{
  "n_layer": 10,
  "d_model": 128,
  "n_head": 4,
  "n_kv_head": 4,
  "head_dim": 32,
  "d_mlp": 384,
  "vocab_size": 2048,
  "activation": "swiglu",
  "norm": "rmsnorm",
  "norm_place": "pre",
  "norm_eps": 1e-05,
  "positions": "rope",
  "rope_base": 68900.0,
  "rope_fraction": 1.0,
  "qk_norm": true,
  "attn_scale": 0.273,
  "bias": "all",
  "tie_embeddings": false,
  "parallel_block": false,
  "extras": ["shifted keys", "attention sinks", "capped logits"],
  "init": "normal",
  "init_std_qkv": 0.0854,
  "init_std_o": 0.0,
  "init_std_up": 0.0854,
  "init_std_down": 0.0,
  "optimizer": "adamw",
  "lr": 0.00412,
  "beta1": 0.95,
  "beta2": 0.95,
  "weight_decay": 0.064,
  "lr_head": 0.00361,
  "warmup_steps": 258,
  "schedule": "wsd",
  "decay_fraction": 0.746,
  "decay_shape": "linear",
  "final_lr_fraction": 0.0,
  "batch_tokens": 16384,
  "seq_len": 512,
  "doc_mask": true,
  "train_tokens": 128400000,
  "steps": 7837,
  "dataset": "wikipedia_en"
}
Each number is 500 + 40 x the weight over its row's rms, rounded and kept within 0 to 999. Layers, rows and columns count from 0. Numbers have three digits each. The size before them is the row's rms in percent of the matrix's.

# layer 6 attention key, 128x128, rms 0.13, rows 0-99, columns 0-63
009:467503456476517519539496432461464559451518474522486487445514474505498538502419476541538531574449499543530502490466527497495527566555468475569456550522442564484487504555510536520541549467502462
007:464484555466506500478531549461500422486502529518480472476521483474498495549540452493553497498529505558527485555447561505469481457503548528409489451489526473509544417531474522502531501520469537
014:510539559524496534484468563496500451595471498510524462509471473472493509498443432441544479528459505509507501590488419499499433532511517515508535496485532404462476525506553484474473484453507535
012:480454531556499545523480513541496541514440546472534454528483431531507461534490473506503436468454428475586472571415516508437491516462401566528546563536429501449525581527526517548488522489483458
017:496527533540426554474529478447490503560480472511542538445544480443506476523573434433569555460519460459518454557530443507568530519561490475499505415521477517495549472539515487525537523503517490
020:448559503468502496513469560589509487525413526503517474539487456455510448518484444472449494455535466515538387547472513508459518486485469548564546489550475490438504561492471523515450525528505460
027:526469483472591497530440519588543497452580553494422479540472506565456527550482526530452494558444497542463504445478551530397451500445551523509485542422471439474476497453464505504480464453528529
024:560452467563417527499592515442512475484586466472485502515525559483516509502538563493542516521488498484496575500496489535526505468504527422451431518475476523558464443496506431470468485513465540
032:575467512534484513488529523517542446496602502483501548496513572531480486555508517471484486525436488504492525519465497547467475447422558454470434538472528473578443482498484477465431453488520598
035:499513485537393517495595519418470516568514454479528547458526511440533511476579488474562490462530506412508496550476456500553523520557473471485493438564454562568495501548557455512492500543459492
029:521515489453486486454539501487447482531424483486524466482540449366571551442518427499513548458478488519464503495527486506559561563502480430460520409446543416499520456471473516500545506510451509
043:545445535497554539515443482533523490409562487570444493521486523545505548523488549543536477559467490524527472523468482511450475498440543524559439512501498454495532515446546506483502416506522505
047:612512467483529478453574557520484494482519500483520548485520519386565453521519478446475499435486488480447502505491455589474473488457507400454477464497522458517433491475488543461498436491479535
058:569430504533471522515485525493567519459532450531474515512516543470539522526536521518571470514425480471482497512474485541494487508473522503520388467491486427531480498433547480493507394522505506
061:502474545481459512448561454603485445417566461439524566513502512549474484431472503483463510488475496557449537490460496524531514479459553500485467491465522557528518462435410489493475523482497511
074:523433494491502499556426526489572507502479521608455474492464513523505510552516510534554511477486529463495492445526523483505500497501480546471425526495487480475436533481515522483482461480548500
122:554476519442455509513413473438518483494526446509460424540454541487575453528554437489481495519513487524540503475494488510594511465505493502547564486491561507503495559517481571556515556501479440
127:477578491548472547507496522601552528531528502477484460519486497454476542466474460556484468533469474496473503472486508450472551495524516495586538558493493500518455534539554518493529433466438454
146:479507523505470499497501502477556505500561503542547499553497445509451489490436465474452494483524518463517527470507567537480521514500520516439495537453523419516419534515400476473473540543482588
133:543467572490505469513404511519519480527425487506431454560548517440493483469443487541469465522473547516427577499475448449496483550530580452488533532468602535492489481471442507545509482536516578
137:467485510424560520497521564560513443461536535485483550501572555478499526449488521457473501459474499549474539511486605489529514547508535580538562430531522491455415514555534524509530496548427479
144:543541516459483498491530576580563557444464527503487517498467523573548509437516475446525468519545575371480525469550469551487480433524465562474457547468505536494524477523477529460557540542518481
139:519475419538463534502559612487487500461465566573470437505550489534520475535495509462491509488462466513490496498543589430423464494490442543543478460489529485558485557487520526535522474454472540
148:487549520402515501505521397566535436505446537526558533484539497501566533508456394455503561520458449536476447538464464546566517511466483465515496554544569460491512556439489509505500502534534479
137:423473509508532484475448508497482565503514506507517445545533511540459564507551579588520411489458431513516529536519459421491448508548463483532501492488468498526489474521525489497521489506538460
137:490526440453507525498449427554465481555510604490533460455543441576512417452419516531503525512482535431540498511538448460490482521427550505436510505598518488480487524570559395509536491472517523
136:569465510475530492504510474495534520503472496477511517488475470513552552477501525452555471497439491464548467546507433441459529551483489487478505522437491534536530480463545431523487478463424442
143:458517444554551491524443523501520565485535484532465450504485506422555542516537424490522472546471519544483586405512538471536526569477480515532449518519515475478468510450537418533496519514539541
139:453475461540499465462486528577483468473457522437471491529471439542584476500475509423425486480505559562536551488515482500503483459520564501471492548464522508499507518500528567584500489537483479
131:487598504559504512493535511458501459535537544442544530510517494501545408562489538458491539528521488522482457487492547467509548485502452527564524485500531533565447477518486449536526461480498502
130:538486540516528563463510501488513494474494499489483530472524550480463408591491470480521527550484496480459537535443447508498440466523420491452499423498464509495507525468495500454474427492525480
145:483482513522489525530504420440469645476518559500514580465543535473516535519492495450495476447550513566535390497491514525525456469560409506498480489546444475528531482571539484539507468518566498
100:465469493490426535529552468516560539456467512539509517515510427509505444490485500530466518452471502536514469548496525466567500476424491464530454451490532541529463440457468469514447437533491494
109:517419523456413626525551522505510503465509519557541528450484476486532477473441464513493495476473529515494549521495539477598504501442546473504445443432529453470445479504436379450471453522477493
122:555547470540550491480411491435473546544461454470499454519428536461495574519484500502507492507517458460525496471511468508461512582548506535463578505492474445500526509525523531522523572495501487
092:510498426496484476560512450531513456444471557426469565565507443502499502507569535402440481492528475504484462515482472437502488493501458430486524505460548584533511477486506510508471540504502478
101:523516466580560451459479549417449473526537487536523439526421543496472516522518505562456487501512449482535493467478462496453500566550495529517530566481485441477531555518551546489542519511452414
121:454466487487459547569527534515533486486506528482534533522536420532484457486516524498482453466527472575481471476485555428508456460404499428508479500465507587516447449466469510525491499476496484
120:547542513554531478418485494494450503538543498496502409515486603476502521520461464507452489534475463473514524489490460545555524565556502551545581550500478367469529531567530543513514525524467473
106:520496516521433575534576474519561496471557557439455456543564503506498474499543561462472460491477466512485451546489498494543571490499508437474445515474524541541461460446401495507474492552468488
137:554529505546558462436456554457468493516501506555558439497485564465447537500538476528494548559506490428522564503549469524481518532565488554518534513530490418433570502500560537469533498498492513
112:503495470498542406474490530476435488539472461525544521488455480482478530511557470470416533486561483526515484462495457390490483485525529496529502512499441490467544507545581481532541495433480497
120:472432534510451556571545528518536519458525468502516548533509453488471441496550507531455488485517494546524529529484559467461486465446551419496484437465537577546447435477448450533479487481452507
086:462529545401423488541498459533508535513416502491497569458539477573444520525497514432560510470491522568494470461549556478513480418498477515497509462422486520484470506447505477498492444448495507
100:515565450456556537471416503498580582474425463509530486450465534436508549441446502553569538558491515502491446544560456463478510516575457498448525498534405500447492515527528533493521552456516479
129:566562486547549437429485518426434527560505489544513465453492564456530514506476484515483516529475543451511536513512431517512498534587477528514552493533481418490555534556506519483519517545501512
089:500509583529510469522465497501509468447446506461486490506502524472515589519445500554535559473489518518498510589509552499515514528520471533481508490485563412517535514493602438561531541492486531
115:483518574452515419575562480499471466474508540468504485521585533507509482466528529566526459493477511490576498492453485466500506451496539433500438469478514566504512439484445536534503424515467499
095:484552538499483496481617558554533520489486568536473545415487511465504398598535436510425546515511511473514536532470529530483453499459459515435511432504471476512534532549491513520553535472547524
085:463428539522462469524536471478479489465559524458431440562555470487568446522506556498472480464475447456497446475445500576515526464486544472572421474500584495528486514554453477554464429595434541
084:551509460503543446481499512478425490507479552515546536588537524497480564460481557493494498444451529516539473434490506441525416490503461509501442504443453528538532493555550512456500482523489539
087:605488443452554467507490507580487471543463577493572521504473514563472515560478499424445403539507516499475480483461501543518448553560510554438561489476490515447535515495527525503572488533462447
083:581514566466577513522457549528516535522511547470516493481578469455451487459498520516491494570517590459453495510518426456456467555522537436481528476522469454495515456540554513470496500524437516
083:498515446526515512485483454468457497510522490515469508478423477543538558505535569520454550523474471482504573507524371499390560499518510552505504516480528486524507451502423494506504463460525515
082:517445555517493489518555480553463490529538476503514500496406468544541507454464498465547468558512486457511519473585476494484555452487564517503553536479530472500464505573528456522490480477468542
086:456477490538486534504560522437531448461531500500400522490561518468471516509597536583501471483453474478487486471515498496464504481537482505570535502486479559579457442541549496443457486534513585
082:439474441504483565456482526477476482509493452515474503531445421486537438497594524514466507458527494508562566472481497487478485471452540476485543439551473551457520476511495460556486534465538446
079:504458568536514485509590486535529456490481544416502480471546414478471431563476501547491389527485532503548481512450489491514491593503486441463551518564496532560494446554515547519433525543543484
089:525557468481467506453547502557520531534470460493505523463445478486525475460506426508506439520539473476470548439530415477476450495531479481467443505525522489451494513497526512513516506493509544
085:490502508501538532529499448412516424494534432537459414528510555496497500518498571475552546462517470450469433484521553523467551512518574490514494498464479473447481504487463572474562464486441478
082:463474484566530518443484383480465508445478466552528501464488552448500513458537496467568468555530507459547461524541514511470520489500520479447448527514441470504506470471506545494487448501560503
071:456567497509578427534544513480554464472423512425500437465561465511443495555534564462504524514448478465476492512521491493437503511521521536575522458509492472504546417556419495525576471421484513
081:530518476555481529532502494516519486470467459495474444425517428534515544540474447489487453558593578515475482450443493478462443583529465491483425493467398474561574393400567397528486529482485477
078:449529556436451445480565465503468518516500485523459542496411493485476463461525543468500433425547552427516485494520528488443491461538559533468489501446494604501573466477427503525517515512520517
079:469530531518509494477515575505489484542535405495445454464494467468493457490525524505521390469463498516509500508479508506524490551422419580452464461447498481514567520495537472515551434421480452
084:542469471471460471517548460530481503412558544541555516466525470509566471461559527474524495496548491501410514461435415529485560454583501426500458503516589515523538496538416513562461499513522580
095:553518550502469515549597540498555505494442464469486441498509430531536497483448517520448486531484583455494484531452498538533460504515489563452485555459560549507491479494507500482585488436470471
078:432448539523460498505552492485516451526447525540459535490574455509552503540506500523534497478485479495557504534514440421515422564500505498531521420624487499526477463572508526539454514529570496
079:475551441485526499528487578589474493496472506454572397464506513539494491504590532485448431468495439457447489545471598448513465535530454545502445467494483594443504492536457574518517513520485502
100:526543490450499495520515546482488496468466466515480490511517436504471494424438464622559502535514474477492448500483451502471523578542532541523540530566532544431462444577473524592529498533458574
092:499554555467478496536507469554484488462507568445569453428469500542459474477514563477406469511463551464550493532513529480545463467459486514501482519437556538509515507455529497482609521463548456
095:547515449431553509457450523484413617532510498540506547460477473497511486527479491518616536491538479481443543425515505435469465502541460488472583486480491439458457480527526461517472476554465565
111:564524500545503462477487545466486522549518458513467510502505419437509506450427456520578477514534510493457530381537460488435505525532567519493508563554475473451508427593454555488464483553467523
072:457494514517492598513527551486520463520528493520476535468530535474551560567476519372456433492595525495539517468493496539533541476536601491544464486470509464511525535552490546473492491514551489
090:487517507521534533514504483519512513481520531508509464505566558527470563479532551453413456454510556460532506576555538462542502519451492488447500425487481531562490521419520409522551505494531428
106:483570479544502551513472516482496530532527479498449513499482438532511470515521532489504532528533476502500568473560590464432485478598535533483506483534461532492463469555447555476531557506474533
121:438458469491504571527430486519544508449505510426520524550531489491478512461504554533426471507419488534542465590476537508499479454460430478458509414502457474552520552521548445478485491459523428
123:503532460495464576568504503518548528495497582441519525488532494542495493523495547460482458440502465466525458610529503506513514500493414486452510420476450476519489534493570415513480451493531477
165:545456518510489482515590512544553451467586517546494556480540465536513482482548527498492514472490451482474537506425473478503598478499547453537466464439546562514461475487409485551474443546415524
112:528534455513478530543509503522531525497482576459521537516493500494431537518500528487488464440471507433512431605540508495532479513498398524482509449498457457517506514466578432484485454472553536
074:538516562544469521556557537567542404455527497552435477434557500445528509476537573446461530499500466471517485530470478525481621487520554498569484501503472450568507509556514523476445437449410557
153:424390605499501501500547454516498465446478536502477552503543490496544453500469484533544513458473470584460545447475505511518507456464590512471454452458524536505486447478432508504465520518430516
095:476458489484417489534503443573475472490498433539432459520512564516509520456494456503411541442537521497478527489488457529501538466490567440513457481536550491514516562484454475531509442520450458
087:500478522496495498541491507466544452471555544574511569474479467510525472477530492462525556502473513499423561468517539467486533525551544488423476516496481571570527562541403548485445533482451511
105:504471452478555492481450487553420514486497546514539565510516560477474505540509530595464440520478518575465484488536495521489466512497479474467505427571571501490527502521497470480498494514490450
102:569552566491572522486552530504539531501554529521501555540484552537543462486522566414493475525451565480424509548457480513437543571476502464523514535577502478501530537539462539494495549525540528
102:499424430518501517461431487453499548488359451465488549513536531547527539533471430532530448461505522545459512510470507507472448515458404451451524458509570531531454534510531461484495503555491490
096:490481532423505473481550516532410528529538521521503506469490510450457500487449467451602521502531536499433527461506471476571402464518560553455517492491458481486530453498494486496461549476538513
099:469434519522455551531527448481442516466468412471485532526506543450554516455502468478498494487521490503571491449502486497485567442489506451533537512502476472465459414498523436532501448526484470
093:467548469535500521503488467438517517577533526425540466514455504501419453563581557449497433475451377465449476492523477454516448503498417468520534471490480542505524514489510492506499474541563532
091:497559523540514480494466401412526526485500542506524452515511468545494507506545513493517487530483414448495444535552552489504490480502423532527458544466444451450498487483522579465510493496564485
100:424549503530395565510489525509508483518432478487559501525528542508478556447483455515382459498431512569535515499430488443468512507518526497488567531523571510510480484519492446532432503483422476
102:534500503465543468522509539539539547539490562502518525491500445378377458526492523511547524571455531536499462444501435457485475503535515481425544486497490493521537440475506507505463539485501544
073:512519543511466467519488481499463480508399440496465600467474483520488474444537521480478434504517520470497494544436507437549510496482499463531462493463547535480564476496527424485514391604564433
085:500535542434568439474423464427526502527475426479579512542480528461490520481570501459528462535478553544522532509592561471458518467497481433524503538491456525520489547430471495523467522469529534
074:490569485490516574511496542559581474534524496469469474491486489561494453503439572518462494445464505477420514572500487490543574543470543424491522509505428523469454542529574452511505549484508454
080:435486476486442572502549466494429426503538489535530451447542485460588486458496467526480464480507549503505562512548492501516503540534477505508475451514573529464452494539408486454462501460496514
103:445464518516386465521565529497453492554487485512536588453535506495534485544514484559423515466539583533485588457552489451530530412484470533567431454491567490441538478445465389464498493458498529
076:414425541483487477484562514495520484510464525529547595552494475545472453552556473519434530476552535539543555440487509475484469395494499479576456449475632513483520497495407466490497472477513569
091:549570479488523478490460502471512554509435470469498455539449567507449545496517543517577531492451394513499441513438545509436466568537492490481571517519383455513526508481546479536506485477522456